From a checkpoint of a small transformer trained on Wikipedia: a variant of Muon for these matrices.
Each number is 500 + 25 x the weight over the matrix's rms, rounded and kept within 0 to 999. Layers, rows and columns count from 0. Numbers have three digits each.

# layer 4 attention query, 384x384, rms 0.108, rows 320-341, columns 64-127
512491506507519489499460454527488520471538519506517483521493512504429518454468526501520522488474509503501513525529514472521491517489474479500537483496507550454493556515544444558448445469517503
494463513510484474535513510518498517484506536498488502479467449515503539511480441500519545517520473548492485462475506586502496481464536545466480528497485551486505500496488480503500485427471492
475419536528498559514497540450413488537526466511491494529498462495519490497517462511491539523504449521524524510528496533495535481495547483505493544547490498483496545511471501479473533499497515
508541494464548473511485397510553511476524538510501510512488524495489557489483512448445520488542513495483537532456486494496516531472522538499530489447485469506450515478501528549477491522514495
482500489535535527478486476523475498551492496490516472563488507505517460512476451518523492521463454496451559515539516484541520532502459546561509505465473484517453519486489478434522513448516540
469482498465477511511553513483442520506508468522504519515486521552505479477422513498511470543492498532512552503501500471513513527487465543441479491472490488495517527511457523499530503535415505
492535495521543471513485505537525492468434473480501482490485500537504474520461473499508504482442499515472487485511529503541506495515504464536519497526445496478480444507522502498503526499510522
437504483507525470525512455483457481473486490500474500516462505495494466502509456529472495483509485509444466528502495495495524461481551450524507569541421433484526493478463509506511510462416490
475488516476472472490536509461484494471528504527513497491505423527540517466458504533481518516526500536487540461490485490462510520522488533527542492500574481521523500554484506453538531505427513
501482514502449493534485527521491504488514522510463484568443511442526488496561472506518527552504573502515525473494547491504496500469497503520510460480440476546491492528494467503508499447527454
494507479477497505491521485487539533514578505515502443503486508492518494490527469506499466517501529476511462469481516511503491527493516465519506480517511510487496490504528532450511559471477498
514479501506501547495468499520496458431513552531506568454513485477483538524506498487499541432506466543525462470557484510455589471487486470497487528466484449522509519527490470499502507523493499
563551513483500534495445507472489492507505497513472455520457559442535502477505519491557492487509454503523513538550456506496465519488477519503492510475496500495500496528549479510497480565556511
572478516541519489535502508489510482469484502523490537444517508526526476472508524509469481464476517538431521515545494456553493551495495468527525518510487519499498502501538525497499473483483508
519520509508471476532489445483492529481477487491432532522482485499526545541513520525508472507489548484514480544494485538437529523519526470456542454473515480512446514530500455525457512496496527
469465521503462487538503463496556495548539442475517501524529498457473511432509458543555515520467517528540494528474496520503510492467451466549461519484536506448528513458532530501487500512513502
441471571485474444503477564479497494512573500471492502485481511550528539525564504469515458515514511517490497490492500489471457458496513527465480488484522497566551489474452514517548540515459469
519500478484512539479515476548557482516505435487548514475525555490480491498500484469497497523512493477484510470496515464515511492504461468500528466544520523505512489520523545464517501489498499
514472490475476470466470531469476578545486457522542518491578553506503549497510473591465476462528520496440507519491453507502540555484442455513522480492499483455479476483493472489482532525495437
510514516494492518490497474484475505491504481524539401555536516497523541480507533521495469488532559466499467492497505534508427536483482465497525491488505514497523464441456476522508482486471552
464444542530459499528513522521516501484526515478454485419491517488510537531455533529458537558507524497521489533505548537505473530469554425487529490486494482480513535539495537452470569467480481
503490569499469481460519528549456487529496497522484485480542479516499535510527522493510565544495437485531530534469488442542472497499523496509463450524521495524502495474552513530484521530489483
# layer 4 attention key, 384x384, rms 0.104, rows 320-340, columns 64-127
488458536468539492509518494526500505539538458546500497496480463495521476539497529522495468509485503539514463471498445481467491508534499551504463525467503523476540438487457460530548501530467497
477496536492480466462511549516457492505489564524546470550542502494507535444483531492482525533476504529548581558486469564460491485499505453475488533562557482506489483474455501547526505510543497
483538541525475453539470491487494514463485503509501531443576478506514497490520503449527513472511525445534484559441501472453518518514412503474470480505521525449518499483498497507504509534468505
507469566483460518459482517519517417511528496485505506503503476501498463481477501466495494521512543466488490527558515490522507498521489468460481506489524466508471516504509477536454509497514489
530471496498467487500510501496438517415476426500549494507517464505508515467539447517508470549569495492497495463505499476521443539502512538485499534539497471565493521499515572489510495503493509
506495529470464438522427512547520496487484553493495441518484491496495495489526489454468494470481497502513450504505512503556535463477509547538515528507516477536485515508522473568483500576537528
517466471538505411548563468510490484449477480522428464516506528477497532489480534501512477471496488516506509508540566505487465500540479483488499541475545415484523516480475523474481490531543476
547516560521512538450503528538555522467447550485451529505556486529547543506488430508531486497506479496508512516524481457429481497513509510500466488484519504466499500470508486472547545455498511
514479550514509550558464499510518485530539581560484510485517561497466513484447537478538459491511517513524514498541454530518553511509573487529502463499495498561504426516468455517477481588510516
440533507539503494483523495515525458488481469488475491520435505461464531522510505523531529476510493483500473537505475510508471505473504558505551508517486449511485531477514441462479539518509448
547494505518507495523497505511519538492494515549484505521475456531536484470497496520516441529490476475546524499531494483504484525469496529486466506481463473467508456451500470430476501473500495
513469434521512543490469511497492518473522492485500493466432494564520484506469495464492540487524489516511453522480519493461453527520513490519482454514549509473521487484463616572474486447580501
507494523497471479472503520492501504468503543537537495515549458514529459506456528519499487507508462525545479526448515437492535478470510545473496499492508501517420420465430506556479527476514526
490475542503519500466522461489493483498516537505489470460512553506507514493459486490537541512546484461543498546516450508450526551541575504467501485497544509440506559521490482502514506489564519
457510533496505533471456555534455498467555455471478517460538480447541517496488512492489512457488506529504487495479504458493468523470467520524512531494438529452460489513463453447518501496482499
498493483410450509482524518494517540503486515473487544522544521476454512492511504519477492519523490537503499499489504463467472481514496522554536512515546470523489531492489527525509539474524481
485520441503530485523490477471555532490507514521485471511468466513551456517486480490441515488504493471514464503466499515543486483483511513523473488484450462525428555565532544529492509464513481
506466514467527516476477465490526506526445497518489491455523471522549576529491469491486531465440465521472504511493461477503460536556430505494521531487510530476498519515484486462511495490467450
527512461538533539503513487479509538500529490538529501496480474489520527441508496561543473543489520533490508516514530521495446541493534519499528472530477534552478449489514487509478526507480535
460526524486552532525490485516450497471500484536472494473479537404462512509502517455500476496552452514526512517502488500513496520518535520487497466535485485495468445482516459448495486476498447
512496463538548463467427468567523445553488467504535525496478487484497465483529469488499479432525462512520526510536514464487518510524526499503444523528530497515517478490461546537497489466477489